Weights of a small transformer language model.
Size: 20 layers, width 320, 5 heads of 64, MLP 1280 tanh GELU, vocabulary 6028, 26.7M parameters.
Architecture: LayerNorm before each block, learned positions, no biases in attention or MLP, tied embeddings, normalized queries and keys.
Training: a variant of Muon for these matrices, 574M tokens, 4381 steps.
Each number is 200 + 30 x the weight over the matrix's rms, rounded and kept within 0 to 999. Layers, rows and columns count from 0.

# down: layer 12 MLP down (transposed), 1280x320, rms 0.139, rows 1144-1186, columns 0-79
# up: layer 12 MLP up, 1280x320, rms 0.173, rows 1145-1186, columns 0-79
down1144,251,215,156,190,225,247,210,232,245,231,204,148,181,186,159,207,161,221,173,163,198,192,220,161,257,149,164,185,175,151,209,195,224,214,200,167,196,178,209,252,210,187,216,127,221,151,197,194,243,206,193,254,188,219,152,217,193,227,192,208,216,183,173,135,173,200,230,269,212,245,239,160,247,216,220,165,160,158,217,243
up1145,212,250,210,175,161,199,232,163,210,190,194,206,170,254,168,188,193,233,193,227,214,145,181,153,188,142,173,208,246,234,193,176,189,190,225,218,210,231,203,154,202,210,213,187,183,190,221,250,172,199,156,212,179,215,177,192,206,231,191,157,161,192,183,193,215,225,196,141,136,225,217,227,222,219,154,185,195,230,217,187
down1145,164,144,212,178,224,193,230,162,210,244,215,204,199,184,197,206,163,206,214,174,236,210,220,222,202,208,175,208,187,213,209,204,189,230,224,239,209,216,174,210,186,190,149,173,210,224,233,172,249,164,162,191,247,198,205,209,164,212,162,226,237,244,172,215,167,183,172,183,162,235,188,251,244,229,177,234,185,209,164,217
up1146,206,141,169,215,280,196,198,250,183,191,176,154,194,261,206,154,240,142,175,213,211,163,170,175,147,164,190,178,212,181,177,200,189,166,175,163,161,205,173,199,149,237,245,249,209,175,204,181,218,197,200,196,153,197,179,182,207,155,207,218,196,144,177,219,189,200,244,205,142,193,161,203,133,245,252,170,193,188,232,217
down1146,208,183,182,234,212,200,194,224,219,242,155,212,230,227,186,192,200,168,195,175,217,184,136,152,161,303,189,200,174,193,184,175,174,195,186,203,171,228,188,169,202,208,203,190,229,214,203,244,258,209,159,212,240,197,287,152,184,175,239,207,190,230,242,234,188,197,118,138,229,193,168,227,227,192,216,195,211,181,233,189
up1147,188,167,143,181,185,220,179,209,179,237,181,219,172,187,143,250,227,181,225,201,248,191,157,195,184,233,146,274,201,158,191,134,196,175,182,133,226,193,187,218,191,202,210,174,204,189,212,235,184,207,233,223,224,236,209,196,151,224,204,228,221,234,195,252,224,176,187,196,147,203,186,259,210,175,209,165,174,213,218,220
down1147,172,224,221,232,235,176,207,190,174,169,171,200,167,264,215,178,153,196,209,196,164,198,217,201,216,225,199,207,226,211,214,178,155,227,190,191,210,190,185,243,210,195,211,192,226,224,227,201,167,158,191,182,191,255,228,210,205,163,219,169,206,189,194,258,213,223,195,130,194,191,197,204,178,180,256,218,188,168,165,223
up1148,168,177,236,237,210,180,152,266,196,216,156,167,265,229,172,254,180,213,214,171,193,229,201,213,206,226,210,201,173,200,208,201,212,170,155,190,168,226,201,251,152,200,198,180,192,185,220,170,205,194,196,183,206,176,244,196,235,143,136,198,224,154,231,161,165,183,200,228,158,226,218,198,244,172,192,230,230,200,189,225
down1148,232,253,214,254,236,194,151,206,192,220,200,200,210,212,178,237,240,237,204,255,169,253,158,219,233,204,207,228,198,148,187,203,180,173,268,144,247,197,159,195,229,190,161,167,241,211,170,196,172,201,198,163,185,201,242,183,185,252,207,160,170,202,214,225,200,163,175,205,209,135,173,212,132,198,198,228,179,232,181,202
up1149,155,173,216,200,161,187,219,216,186,183,191,145,232,237,256,176,212,201,214,196,156,209,199,180,183,176,225,211,216,227,175,164,208,181,206,189,195,138,183,215,209,212,214,227,206,187,163,157,200,222,186,204,228,230,185,195,174,254,175,213,204,195,218,250,168,174,219,179,215,195,223,206,182,222,112,187,179,168,176,161
down1149,152,185,221,145,199,172,179,283,210,281,191,190,184,207,254,172,181,207,183,198,177,182,252,217,177,172,187,214,239,236,198,222,252,212,231,206,228,219,207,172,240,195,188,196,162,220,180,241,194,170,235,223,168,196,175,155,212,195,221,218,132,234,226,144,189,193,187,161,209,186,157,142,162,213,247,162,176,226,229,211
up1150,202,214,232,192,200,187,204,223,209,206,182,199,171,214,177,183,138,210,206,168,226,173,149,205,190,201,207,227,171,200,239,188,183,224,205,214,191,222,242,223,230,218,171,178,200,233,126,169,221,259,185,231,177,232,178,171,209,194,222,190,188,191,275,161,237,195,235,151,159,199,235,244,177,207,188,222,226,177,214,219
down1150,206,197,180,207,191,195,199,178,187,236,142,218,135,197,225,246,190,211,162,218,119,241,199,208,229,209,216,200,205,198,205,196,203,175,199,210,235,177,166,155,173,156,244,239,211,203,226,237,179,181,205,152,230,198,276,250,218,249,242,171,213,204,229,238,238,178,231,176,177,189,199,209,239,175,181,195,202,188,150,216
up1151,203,216,120,191,215,287,169,171,163,199,226,190,205,150,212,191,193,209,217,228,240,177,138,207,198,186,156,175,151,182,164,143,230,208,177,190,208,208,157,200,212,203,168,178,213,163,171,212,206,167,173,189,247,216,189,191,219,209,221,190,196,218,203,236,176,176,148,225,165,194,210,229,190,260,177,231,155,259,258,197
down1151,157,188,167,211,181,192,194,166,205,164,236,246,143,219,159,186,219,201,183,175,220,208,179,181,281,157,197,175,201,206,278,258,195,186,187,258,231,177,251,229,182,214,192,166,222,185,177,235,227,188,212,202,209,193,215,211,230,170,161,210,169,232,202,179,204,186,198,203,203,193,170,182,143,202,152,178,211,154,211,203
up1152,150,192,190,189,178,179,190,191,232,160,169,175,168,204,163,235,184,251,189,167,189,223,213,187,225,181,152,192,202,231,250,230,251,201,240,278,203,233,212,155,208,218,155,198,197,225,208,225,190,218,219,232,176,181,189,201,182,219,217,248,238,235,175,242,230,187,190,203,181,178,168,219,188,179,205,200,182,200,218,203
down1152,201,193,236,168,209,256,199,188,213,199,185,183,168,221,201,156,220,179,194,284,165,221,235,182,194,177,150,142,224,155,227,192,221,209,198,173,173,213,194,203,166,189,227,188,157,161,186,178,137,216,164,249,176,220,158,235,156,180,169,212,218,176,219,201,185,210,242,204,158,210,233,189,240,149,126,167,209,177,185,234
up1153,180,187,165,214,142,207,182,197,215,172,193,209,170,193,204,159,195,189,169,221,174,219,236,158,198,194,274,189,159,182,199,210,235,175,247,147,157,215,214,192,135,207,201,217,215,155,162,188,184,204,240,252,147,188,187,208,196,202,239,216,193,225,208,201,195,191,219,175,165,206,200,217,189,184,141,212,193,212,196,225
down1153,211,189,183,236,142,221,262,190,239,189,169,193,231,155,223,236,243,211,259,185,207,238,225,193,178,192,251,210,218,206,179,247,189,237,201,190,163,179,202,217,222,156,207,178,233,180,212,224,206,232,226,177,172,219,234,218,213,189,215,246,264,145,188,182,241,217,170,206,179,182,219,161,221,165,198,156,154,217,210,185
up1154,234,225,185,232,234,153,188,268,184,235,189,189,163,191,211,228,155,176,135,201,223,127,210,206,213,232,218,250,265,228,174,209,220,216,238,160,202,165,149,181,180,205,218,226,185,210,195,199,249,188,206,214,243,180,182,192,175,203,184,232,205,185,143,188,168,236,174,214,199,198,163,204,143,168,150,180,174,252,189,195
down1154,191,157,203,182,217,205,198,212,218,202,205,161,240,189,168,205,203,215,109,207,203,204,204,144,183,225,238,199,206,241,174,221,216,186,238,204,218,168,188,139,181,186,199,223,158,204,226,250,190,222,221,223,202,174,227,213,195,220,197,247,279,263,240,161,206,208,201,193,198,229,190,154,113,234,141,163,218,209,252,202
up1155,202,189,166,220,234,202,197,215,170,217,248,230,209,242,229,171,198,187,182,184,230,212,226,206,186,154,191,156,212,157,163,143,188,247,190,215,216,230,171,267,173,259,154,206,231,237,216,171,183,178,249,203,222,172,204,222,194,197,168,178,239,196,238,208,139,171,168,223,156,205,231,192,181,159,255,179,239,214,227,248
down1155,199,191,192,191,192,209,218,174,154,226,196,228,179,203,225,197,221,138,193,247,184,233,213,208,158,212,231,156,196,231,189,195,128,112,216,228,250,220,202,174,198,225,210,215,198,183,195,191,180,200,194,167,203,239,246,231,179,243,240,128,156,143,207,201,130,202,223,190,185,173,185,147,263,203,211,194,206,233,200,213
up1156,186,194,219,189,195,184,191,155,173,206,248,211,146,223,174,172,186,194,249,232,177,171,153,189,220,219,204,265,161,224,212,181,186,228,238,187,221,149,179,235,244,212,208,206,163,231,232,211,130,258,214,232,215,172,192,226,174,267,173,240,242,153,196,141,214,226,138,190,197,187,195,261,228,183,218,261,208,201,211,197
down1156,202,188,173,186,180,141,226,222,215,131,244,240,211,208,237,181,207,197,207,226,213,172,171,255,194,222,152,226,169,232,232,238,232,230,207,208,169,146,234,237,244,188,204,232,213,172,187,179,179,234,221,177,181,168,203,187,179,202,238,201,207,137,154,204,183,208,174,187,253,187,234,190,265,178,188,204,224,161,209,244
up1157,215,170,184,231,176,158,166,208,174,200,209,219,214,177,157,210,213,158,207,171,198,199,164,180,199,207,205,226,206,179,215,216,209,197,211,207,159,137,233,249,180,148,204,207,197,260,191,213,206,185,227,225,234,156,242,202,265,231,249,211,165,217,181,188,257,176,197,258,172,190,202,198,173,157,189,158,195,213,203,259
down1157,223,193,219,181,191,190,224,221,230,231,262,178,163,197,206,219,186,181,206,175,227,158,214,209,189,196,199,189,188,211,208,212,169,178,209,176,178,211,174,208,172,212,186,187,227,191,220,243,207,193,180,205,240,210,224,160,135,251,182,202,200,202,190,208,212,210,177,216,200,187,236,215,142,219,169,172,224,235,255,146
up1158,172,188,187,251,175,214,191,176,222,177,204,208,198,199,195,243,217,206,144,234,177,207,240,191,194,209,208,181,226,214,155,229,232,169,215,171,155,158,199,213,205,171,160,210,195,227,219,202,197,165,187,210,217,233,166,201,194,203,197,210,201,189,247,164,179,200,191,254,186,201,165,214,203,136,181,150,220,207,187,194
down1158,174,178,193,171,222,194,226,253,190,190,209,203,213,140,222,145,223,190,216,239,186,241,193,203,203,271,163,193,234,241,221,194,186,144,155,214,203,201,239,229,175,155,156,222,194,219,196,259,227,168,240,204,174,176,138,223,186,223,178,189,201,199,239,188,210,215,205,154,166,251,205,202,186,208,217,221,127,204,237,178
up1159,183,159,253,232,200,240,163,185,154,186,211,212,161,205,183,176,277,211,183,211,203,184,215,205,175,175,214,233,197,200,145,196,207,208,221,199,253,226,238,212,222,177,199,216,162,218,182,203,219,142,216,181,183,230,176,210,240,157,191,216,190,222,208,193,195,209,175,175,261,165,192,209,151,244,161,172,198,204,194,208
down1159,239,192,182,178,221,208,196,192,177,256,180,207,197,174,218,239,179,222,189,195,182,241,234,193,181,194,210,215,166,150,219,197,192,179,208,196,179,219,189,229,233,247,215,229,235,206,225,193,190,202,195,216,193,189,215,227,163,196,205,186,205,247,217,226,194,158,175,177,154,178,168,212,30,220,179,209,208,170,219,245
up1160,242,228,159,202,184,265,199,187,204,164,216,165,236,212,162,223,233,243,230,152,276,225,171,214,213,213,188,190,183,217,231,194,269,199,238,234,225,192,225,193,248,205,193,210,193,201,248,204,221,186,241,176,207,179,177,217,168,191,197,255,154,219,179,223,200,174,217,161,129,199,204,188,185,277,216,183,201,190,222,193
down1160,206,202,218,161,205,193,215,182,225,252,169,219,231,186,168,219,202,256,193,211,242,235,222,199,174,184,214,187,164,270,253,213,204,158,192,221,225,191,193,214,207,190,139,255,237,206,263,237,199,188,144,141,197,167,177,218,211,213,201,156,188,210,214,209,187,205,237,178,221,216,174,198,211,149,205,152,218,179,201,193
up1161,159,200,101,200,218,211,163,151,208,204,263,192,205,224,220,225,179,209,192,210,217,195,191,179,193,173,192,219,220,214,176,223,193,204,165,195,170,189,218,147,189,167,237,260,172,217,239,229,248,207,176,250,162,229,149,242,220,247,218,227,203,174,235,154,246,238,154,209,196,207,203,145,206,202,194,176,181,178,140,205
down1161,228,192,195,229,203,213,211,198,160,214,241,199,197,186,216,233,226,226,257,202,213,182,184,185,204,232,210,186,202,214,188,184,175,197,164,200,221,255,159,168,263,222,238,203,243,173,179,195,184,202,234,186,204,234,259,161,191,172,241,188,202,218,245,231,193,206,231,204,208,228,189,195,268,186,188,187,194,203,162,183
up1162,208,167,179,237,243,207,228,203,198,224,246,172,139,154,177,194,236,219,149,177,159,183,211,189,139,161,210,183,192,205,162,179,210,175,187,210,189,214,188,167,130,167,218,169,213,235,198,228,179,206,205,232,170,167,195,199,218,199,190,273,200,206,198,197,248,201,219,241,199,235,204,187,217,178,215,234,197,229,201,241
down1162,91,217,232,207,199,169,174,262,209,181,197,221,234,209,150,211,201,216,192,221,200,176,290,156,224,197,215,190,213,164,196,193,207,185,242,212,152,184,228,152,218,165,194,149,137,234,203,227,217,128,203,228,209,236,186,231,193,186,172,233,218,178,199,259,181,240,227,227,210,199,163,253,214,184,215,233,208,209,233,217
up1163,250,183,181,168,159,225,158,173,206,168,228,179,216,147,195,186,241,190,206,236,219,204,189,153,194,176,240,257,201,209,181,230,177,215,167,224,165,212,193,237,164,200,162,179,204,218,155,188,247,164,170,209,200,184,189,231,223,210,199,159,210,139,225,247,214,208,207,242,155,208,202,208,211,214,225,181,271,188,229,210
down1163,193,196,190,202,189,198,176,244,180,220,191,194,197,155,200,220,170,222,182,160,145,162,239,271,190,194,184,218,164,234,229,169,196,191,190,205,218,198,237,199,160,205,165,171,248,209,188,220,191,238,257,250,154,197,213,205,199,208,214,191,170,197,180,217,228,220,187,134,229,190,198,226,62,208,225,210,173,223,189,182
up1164,202,211,188,192,134,216,215,207,182,229,179,209,156,232,184,196,208,180,202,181,186,144,199,222,219,160,199,188,231,236,215,172,232,185,152,194,230,205,181,181,239,190,221,207,266,203,204,188,224,168,271,216,230,215,189,135,219,249,240,193,224,176,206,242,242,264,148,271,206,182,167,231,201,193,170,160,270,199,201,145
down1164,229,154,185,199,199,175,230,172,178,238,180,234,174,153,221,155,207,181,186,209,211,216,245,142,164,183,199,194,185,199,195,194,220,226,136,189,186,242,204,234,195,162,182,178,171,154,192,220,235,251,209,191,234,143,275,199,206,229,171,191,214,218,149,162,208,193,241,156,223,188,212,139,175,180,183,186,205,219,189,231
up1165,202,225,187,188,181,173,186,183,232,201,273,93,160,188,188,271,232,177,171,225,188,181,196,181,168,172,157,179,182,183,229,179,188,217,205,204,163,159,180,160,196,229,131,189,226,227,187,160,188,194,287,156,172,232,156,166,183,241,243,226,187,166,230,211,212,187,191,233,208,216,177,223,213,182,194,173,191,168,226,172
down1165,152,215,240,160,211,209,232,178,211,208,168,179,207,218,199,192,209,204,211,164,164,177,240,191,210,154,189,205,196,192,230,167,139,226,136,214,155,243,206,218,243,221,198,202,172,199,227,156,227,178,206,200,220,137,198,236,208,202,209,169,228,189,172,159,235,198,211,178,176,180,209,196,244,184,240,236,230,179,167,219
up1166,224,227,195,216,225,181,169,207,165,236,208,225,169,209,241,171,186,181,250,248,199,291,225,162,178,181,237,184,171,173,192,162,218,200,187,232,176,229,159,256,224,207,235,200,224,185,189,191,197,232,209,176,217,222,220,229,187,234,184,228,211,201,175,220,190,219,212,192,223,220,166,166,228,224,211,170,222,224,216,215
down1166,223,131,206,224,162,140,208,181,205,194,215,215,166,200,198,211,190,217,157,169,187,216,166,191,248,193,245,210,141,201,220,237,189,153,186,225,151,187,197,205,145,217,197,294,290,237,177,221,165,215,157,198,187,217,238,185,239,235,198,192,207,176,184,223,232,219,226,163,193,216,178,237,254,154,206,208,156,248,209,212
up1167,273,208,234,140,198,210,214,298,192,233,219,149,179,221,209,200,195,217,192,189,213,183,186,188,253,148,219,204,180,209,228,183,177,168,126,190,211,264,191,211,243,209,219,208,226,206,225,205,218,166,210,196,177,196,190,152,213,240,180,202,197,167,176,219,238,231,171,217,183,174,142,191,237,215,197,223,172,219,142,228
down1167,154,182,205,159,234,202,144,179,224,237,227,181,181,237,142,229,163,221,180,207,199,192,209,184,170,208,219,176,165,137,283,226,249,218,193,201,222,184,193,212,230,194,155,198,240,222,150,174,221,162,227,138,182,155,218,194,201,162,270,201,205,231,186,244,201,203,173,215,224,153,212,159,212,144,244,194,196,184,224,195
up1168,184,200,214,222,180,144,129,191,199,221,191,188,273,239,176,242,285,166,251,185,184,211,168,196,207,239,248,182,253,198,141,195,214,176,175,183,234,167,273,173,171,212,148,197,179,138,195,173,232,171,232,247,207,245,244,194,214,203,224,199,213,187,214,204,212,206,218,191,165,166,191,145,200,192,199,195,209,210,200,215
down1168,207,216,150,135,178,178,205,161,128,169,201,192,164,163,202,243,231,226,227,158,172,187,218,208,209,217,194,199,212,195,233,203,246,231,222,197,211,177,222,129,228,213,203,239,200,224,213,176,228,186,221,136,223,189,152,214,193,163,222,190,186,178,174,184,188,162,207,230,164,174,215,209,209,227,197,204,204,239,182,214
up1169,158,193,249,158,204,191,180,195,153,232,117,248,199,173,174,195,190,214,236,206,164,239,198,201,158,178,227,126,184,190,174,172,174,242,157,181,177,203,227,206,173,210,231,212,137,126,169,149,240,196,159,207,222,205,180,150,318,183,231,119,182,224,176,176,150,255,200,182,200,206,188,273,225,154,215,154,161,172,214,234
down1169,138,210,163,174,172,188,214,257,237,226,109,203,263,199,196,239,195,223,221,150,209,221,172,221,234,197,204,229,148,193,134,200,163,237,211,234,189,201,191,96,200,183,192,199,199,154,185,208,234,236,218,166,236,180,157,118,214,189,179,193,219,248,166,154,193,246,230,175,174,213,176,191,211,211,192,220,138,227,189,278
up1170,199,227,161,250,166,274,192,195,214,162,194,198,226,195,220,199,147,221,175,225,192,211,196,224,246,189,166,228,192,204,163,214,232,212,189,168,207,209,185,213,221,221,172,210,207,245,221,173,174,194,233,187,193,129,181,181,242,181,179,176,189,191,230,180,210,221,236,223,211,206,242,157,229,237,130,170,272,175,224,221
down1170,227,206,208,215,222,231,205,164,202,176,205,180,188,186,161,202,186,209,220,184,165,140,214,245,131,92,167,178,200,167,209,185,207,185,209,185,203,208,194,153,211,180,231,200,167,194,212,199,204,159,165,219,197,163,178,208,183,215,193,287,161,157,269,183,208,268,189,209,194,168,152,186,230,230,202,244,225,181,145,209
up1171,262,212,216,158,221,212,210,199,219,177,179,180,170,187,263,209,204,245,189,208,187,212,209,177,192,205,153,223,240,211,224,133,151,188,173,187,207,209,189,199,233,208,217,203,160,203,186,172,245,139,258,269,160,217,230,190,217,217,200,165,206,186,186,163,234,259,202,218,168,155,145,158,178,219,225,244,148,204,129,221
down1171,257,235,265,220,257,246,208,212,155,211,231,172,227,219,224,220,203,201,150,253,171,187,201,196,209,163,236,234,229,209,203,179,195,202,165,215,188,207,193,213,214,239,162,171,220,225,211,168,185,156,218,209,180,205,235,181,154,229,173,182,222,139,211,147,206,201,196,233,178,164,199,190,246,222,244,241,226,192,174,207
up1172,179,179,178,164,163,199,281,220,248,197,240,205,214,198,232,255,220,166,209,201,227,229,155,171,197,264,120,224,170,246,223,190,213,229,200,178,169,227,169,203,272,256,215,190,230,234,159,171,224,166,204,223,138,195,181,192,183,212,185,145,171,161,217,215,231,255,194,239,217,163,114,231,202,161,253,245,111,185,204,214
down1172,158,166,174,204,222,167,173,230,266,225,207,170,196,165,217,201,196,155,225,178,180,217,190,207,197,237,186,234,188,255,190,243,173,184,224,167,169,267,246,176,194,214,249,148,192,152,195,228,193,194,179,186,191,203,196,182,242,173,205,178,212,189,187,148,189,182,169,179,206,156,232,178,203,142,179,242,225,220,187,198
up1173,225,212,172,190,191,212,267,233,199,198,168,205,178,223,217,167,236,177,212,192,154,166,146,202,196,236,217,254,229,183,211,204,119,251,206,193,178,190,190,233,164,187,171,199,185,150,197,189,212,157,221,222,207,209,200,212,147,236,174,179,130,194,221,193,212,191,199,149,199,174,215,131,217,185,187,213,177,277,272,223
down1173,208,221,225,179,205,155,149,198,209,183,245,231,240,209,213,238,146,202,242,201,263,215,202,202,218,152,188,146,209,181,180,145,244,166,188,173,260,235,200,169,205,254,174,210,220,238,177,196,198,217,199,182,205,255,211,175,197,164,225,186,265,235,232,202,164,194,207,242,200,237,180,224,275,195,224,199,236,111,145,180
up1174,235,172,203,150,246,221,225,170,212,223,191,198,152,218,236,213,215,208,182,186,218,208,194,193,228,219,178,184,219,140,229,213,221,225,234,202,181,155,157,187,196,180,206,168,145,181,170,163,200,158,184,216,217,221,209,155,213,196,261,170,172,206,219,177,164,172,181,257,183,226,220,215,196,190,231,204,156,200,191,125
down1174,231,182,131,185,249,168,215,204,169,205,263,203,202,267,239,202,171,255,138,235,229,203,229,247,194,161,153,198,152,215,232,188,200,170,213,177,265,214,175,206,147,143,190,243,171,178,185,160,193,209,185,222,164,191,248,203,170,171,181,210,198,170,159,172,191,188,162,219,183,141,171,230,199,146,178,250,219,214,194,208
up1175,198,239,208,153,174,220,193,155,187,235,151,202,184,196,230,233,85,138,198,214,220,220,187,199,180,204,163,242,133,189,211,187,277,213,172,155,246,174,207,210,193,222,211,255,221,209,203,205,213,192,137,183,211,231,178,229,190,210,162,181,174,234,212,219,156,128,194,224,194,192,158,211,232,203,136,189,220,195,177,267
down1175,198,186,148,229,189,206,238,194,198,193,198,266,215,186,193,261,192,217,185,201,152,153,179,205,198,195,208,207,158,203,164,183,187,215,236,133,188,178,215,196,156,199,218,206,181,200,164,160,244,202,231,188,203,227,199,228,165,188,186,219,194,207,220,185,170,240,201,187,202,195,242,262,222,173,186,211,173,225,219,195
up1176,191,236,200,171,236,203,174,167,191,162,214,185,193,145,195,220,180,138,201,215,202,193,200,185,196,198,251,212,213,197,187,225,154,197,183,229,232,182,201,202,246,171,238,209,175,210,198,199,224,184,146,189,179,184,206,198,211,257,157,145,212,163,198,233,197,158,238,252,196,207,223,179,226,208,119,222,207,186,156,145
down1176,227,180,185,195,212,196,205,181,212,216,205,209,177,186,209,195,156,176,195,204,229,224,225,217,199,173,215,205,175,225,199,209,176,208,178,157,174,155,152,213,224,209,191,152,204,180,173,198,176,215,171,204,183,210,238,213,169,209,234,139,184,233,157,218,138,217,218,182,207,246,220,204,146,232,221,133,220,193,194,207
up1177,169,254,202,166,94,207,226,180,158,162,198,198,153,211,213,192,214,215,199,183,142,165,161,218,171,141,174,201,215,244,207,196,141,192,217,215,200,127,215,133,207,240,204,233,176,227,193,169,223,259,181,192,233,221,255,256,241,204,141,225,176,254,166,205,195,201,202,182,190,221,200,244,189,223,160,237,240,183,234,204
down1177,238,200,227,165,207,170,138,219,250,195,238,218,170,170,198,134,264,241,196,272,244,220,186,226,190,170,197,180,208,206,203,197,182,212,182,282,177,197,162,186,210,179,211,156,234,163,190,237,244,224,238,231,171,166,198,180,225,190,178,152,223,140,156,249,211,205,175,221,193,195,173,193,186,204,154,158,242,202,183,176
up1178,219,206,142,198,209,229,161,181,236,190,192,181,177,228,244,220,186,244,243,124,183,201,188,148,172,250,204,165,192,192,148,132,151,217,167,228,186,214,222,258,222,221,243,196,238,195,157,150,282,210,204,204,154,179,176,181,129,202,232,237,132,183,232,246,256,198,198,180,212,185,183,207,231,182,251,180,205,173,156,219
down1178,188,231,197,202,209,248,212,177,211,169,170,211,197,193,247,243,160,192,197,197,204,186,202,218,172,220,167,196,210,239,191,171,142,152,207,260,205,207,189,228,226,227,265,187,214,238,248,226,242,265,201,212,205,202,205,197,165,233,183,157,152,224,221,218,244,200,161,214,155,163,157,199,174,254,222,227,159,163,244,161
up1179,249,221,206,229,236,168,203,200,185,241,170,207,196,222,202,233,272,180,204,217,244,162,191,193,109,198,161,174,214,261,156,174,249,181,215,238,226,186,202,184,224,164,236,210,211,195,226,217,183,201,176,204,191,246,203,169,181,249,287,183,142,170,209,168,183,217,210,181,194,153,192,175,233,189,187,190,194,135,166,196
down1179,175,228,214,217,182,204,171,251,213,165,205,146,265,194,183,185,123,218,196,186,205,165,218,204,217,211,208,191,202,162,236,205,170,201,178,181,253,193,162,249,231,154,170,160,245,199,248,220,184,171,208,232,188,184,198,220,168,183,194,241,218,252,235,187,185,257,243,155,217,210,166,221,240,173,221,194,190,158,177,231
up1180,219,153,216,200,240,206,205,193,281,219,163,147,159,182,143,207,177,207,262,224,169,195,172,194,219,229,174,209,161,204,230,173,260,183,219,203,206,202,197,243,216,180,248,213,220,222,235,173,183,185,152,209,181,163,180,185,204,167,158,217,189,156,197,186,196,180,157,222,190,236,170,157,200,179,228,195,192,215,199,232
down1180,206,195,195,250,170,171,186,179,222,179,181,202,236,196,258,204,188,164,206,215,184,148,202,169,257,194,213,214,196,212,199,176,182,202,186,156,171,189,191,183,188,166,159,234,182,251,197,162,174,242,202,217,193,180,143,224,299,168,172,170,176,204,255,202,172,207,178,178,179,207,241,165,213,188,275,204,251,241,187,202
up1181,235,224,189,156,193,189,249,182,190,255,223,240,172,155,182,192,175,162,222,148,183,186,243,203,209,207,187,166,220,232,202,175,214,218,207,191,179,215,201,189,185,252,182,218,208,189,219,173,215,187,204,193,159,259,148,179,236,234,204,236,188,197,217,141,175,197,189,226,234,217,198,237,141,184,164,188,239,170,239,214
down1181,191,210,210,210,228,229,194,203,156,153,157,231,221,168,197,188,193,159,142,233,205,241,171,215,176,189,150,196,177,235,265,159,195,275,220,220,185,205,187,151,230,229,215,200,226,230,234,143,206,194,194,203,240,229,247,148,188,224,162,213,176,160,190,207,208,172,163,195,248,212,228,150,184,232,235,202,229,197,201,212
up1182,247,227,175,234,225,215,213,191,148,186,221,242,181,224,208,171,247,186,184,178,248,198,241,227,250,214,157,187,197,196,209,197,182,187,228,194,198,203,239,203,206,218,177,245,209,195,224,189,235,209,220,190,234,223,210,199,254,207,179,159,200,223,211,182,235,190,197,162,214,141,209,176,223,208,229,168,207,199,176,181
down1182,188,142,209,171,199,186,178,181,180,214,278,197,183,234,210,221,170,205,165,207,225,182,191,193,143,247,215,153,207,172,227,190,219,187,178,189,228,232,159,260,168,235,173,200,269,183,210,254,190,220,220,240,160,179,211,198,159,217,203,194,204,226,190,186,226,177,213,177,191,174,182,240,157,237,201,184,194,189,204,153
up1183,184,190,191,236,193,174,144,205,174,245,154,247,200,232,217,137,159,163,187,174,236,199,167,232,216,165,168,193,190,215,203,229,167,167,292,234,215,186,192,235,177,221,198,164,234,137,191,215,192,216,196,212,287,159,174,192,188,169,229,190,213,180,268,163,164,217,161,177,185,246,175,249,145,208,263,230,218,263,208,185
down1183,234,204,244,211,202,233,203,223,203,219,192,170,221,158,212,157,171,173,160,142,163,201,241,193,211,209,167,111,148,181,231,164,189,147,207,218,212,210,226,139,181,124,204,215,248,246,242,234,171,222,221,194,177,188,265,224,199,177,243,179,201,177,202,195,152,234,196,208,244,224,223,203,203,169,220,194,236,241,207,154
up1184,193,195,179,196,196,199,159,223,174,181,130,204,199,193,202,209,153,182,175,183,249,207,217,204,188,186,230,205,205,205,192,172,204,190,205,213,259,199,223,193,184,200,217,190,194,171,167,256,199,170,226,192,192,207,216,223,158,183,193,228,196,168,186,180,184,168,223,190,226,214,202,192,161,182,231,182,199,229,143,231
down1184,220,232,135,194,193,203,179,215,221,174,271,191,199,265,242,187,191,211,229,239,163,180,184,188,173,229,246,184,201,183,158,174,185,202,225,213,164,165,195,158,202,210,210,185,207,230,161,198,201,144,223,241,223,159,226,168,234,207,216,200,196,210,171,252,220,300,214,210,223,181,181,141,68,169,218,230,258,194,158,180
up1185,215,140,236,166,170,127,179,206,194,182,223,199,169,220,234,207,200,222,190,221,206,228,150,198,244,212,223,227,179,204,158,201,166,208,179,224,204,204,226,205,227,178,140,176,185,159,235,132,248,204,172,210,195,177,229,179,186,190,238,139,180,187,185,234,190,190,209,188,198,153,193,235,197,158,193,147,156,180,243,225
down1185,216,190,218,211,205,182,248,239,213,264,138,213,182,222,128,280,198,250,218,179,202,217,231,238,196,179,212,187,179,162,192,188,205,252,181,208,206,178,234,205,250,239,198,205,174,177,196,254,185,214,120,175,166,268,208,186,174,171,205,233,207,249,135,179,182,169,239,225,188,171,209,230,187,217,155,214,155,217,256,210
up1186,210,197,195,212,200,219,188,164,234,158,181,202,186,232,134,197,193,136,196,204,209,195,191,222,190,171,143,146,195,177,204,220,226,194,194,193,161,245,154,191,197,205,184,203,194,198,256,184,173,225,214,193,175,198,175,203,210,202,203,161,143,275,206,222,175,219,221,185,134,235,196,141,244,194,259,193,209,260,232,198
down1186,228,185,183,195,158,206,177,145,181,235,205,175,213,164,157,133,185,174,204,231,223,173,221,205,205,256,206,158,166,248,228,207,232,214,178,171,194,182,200,242,163,178,155,234,255,204,161,196,217,228,187,177,188,201,251,200,161,235,213,191,205,212,200,264,195,193,246,241,209,221,195,162,192,136,200,204,183,229,182,199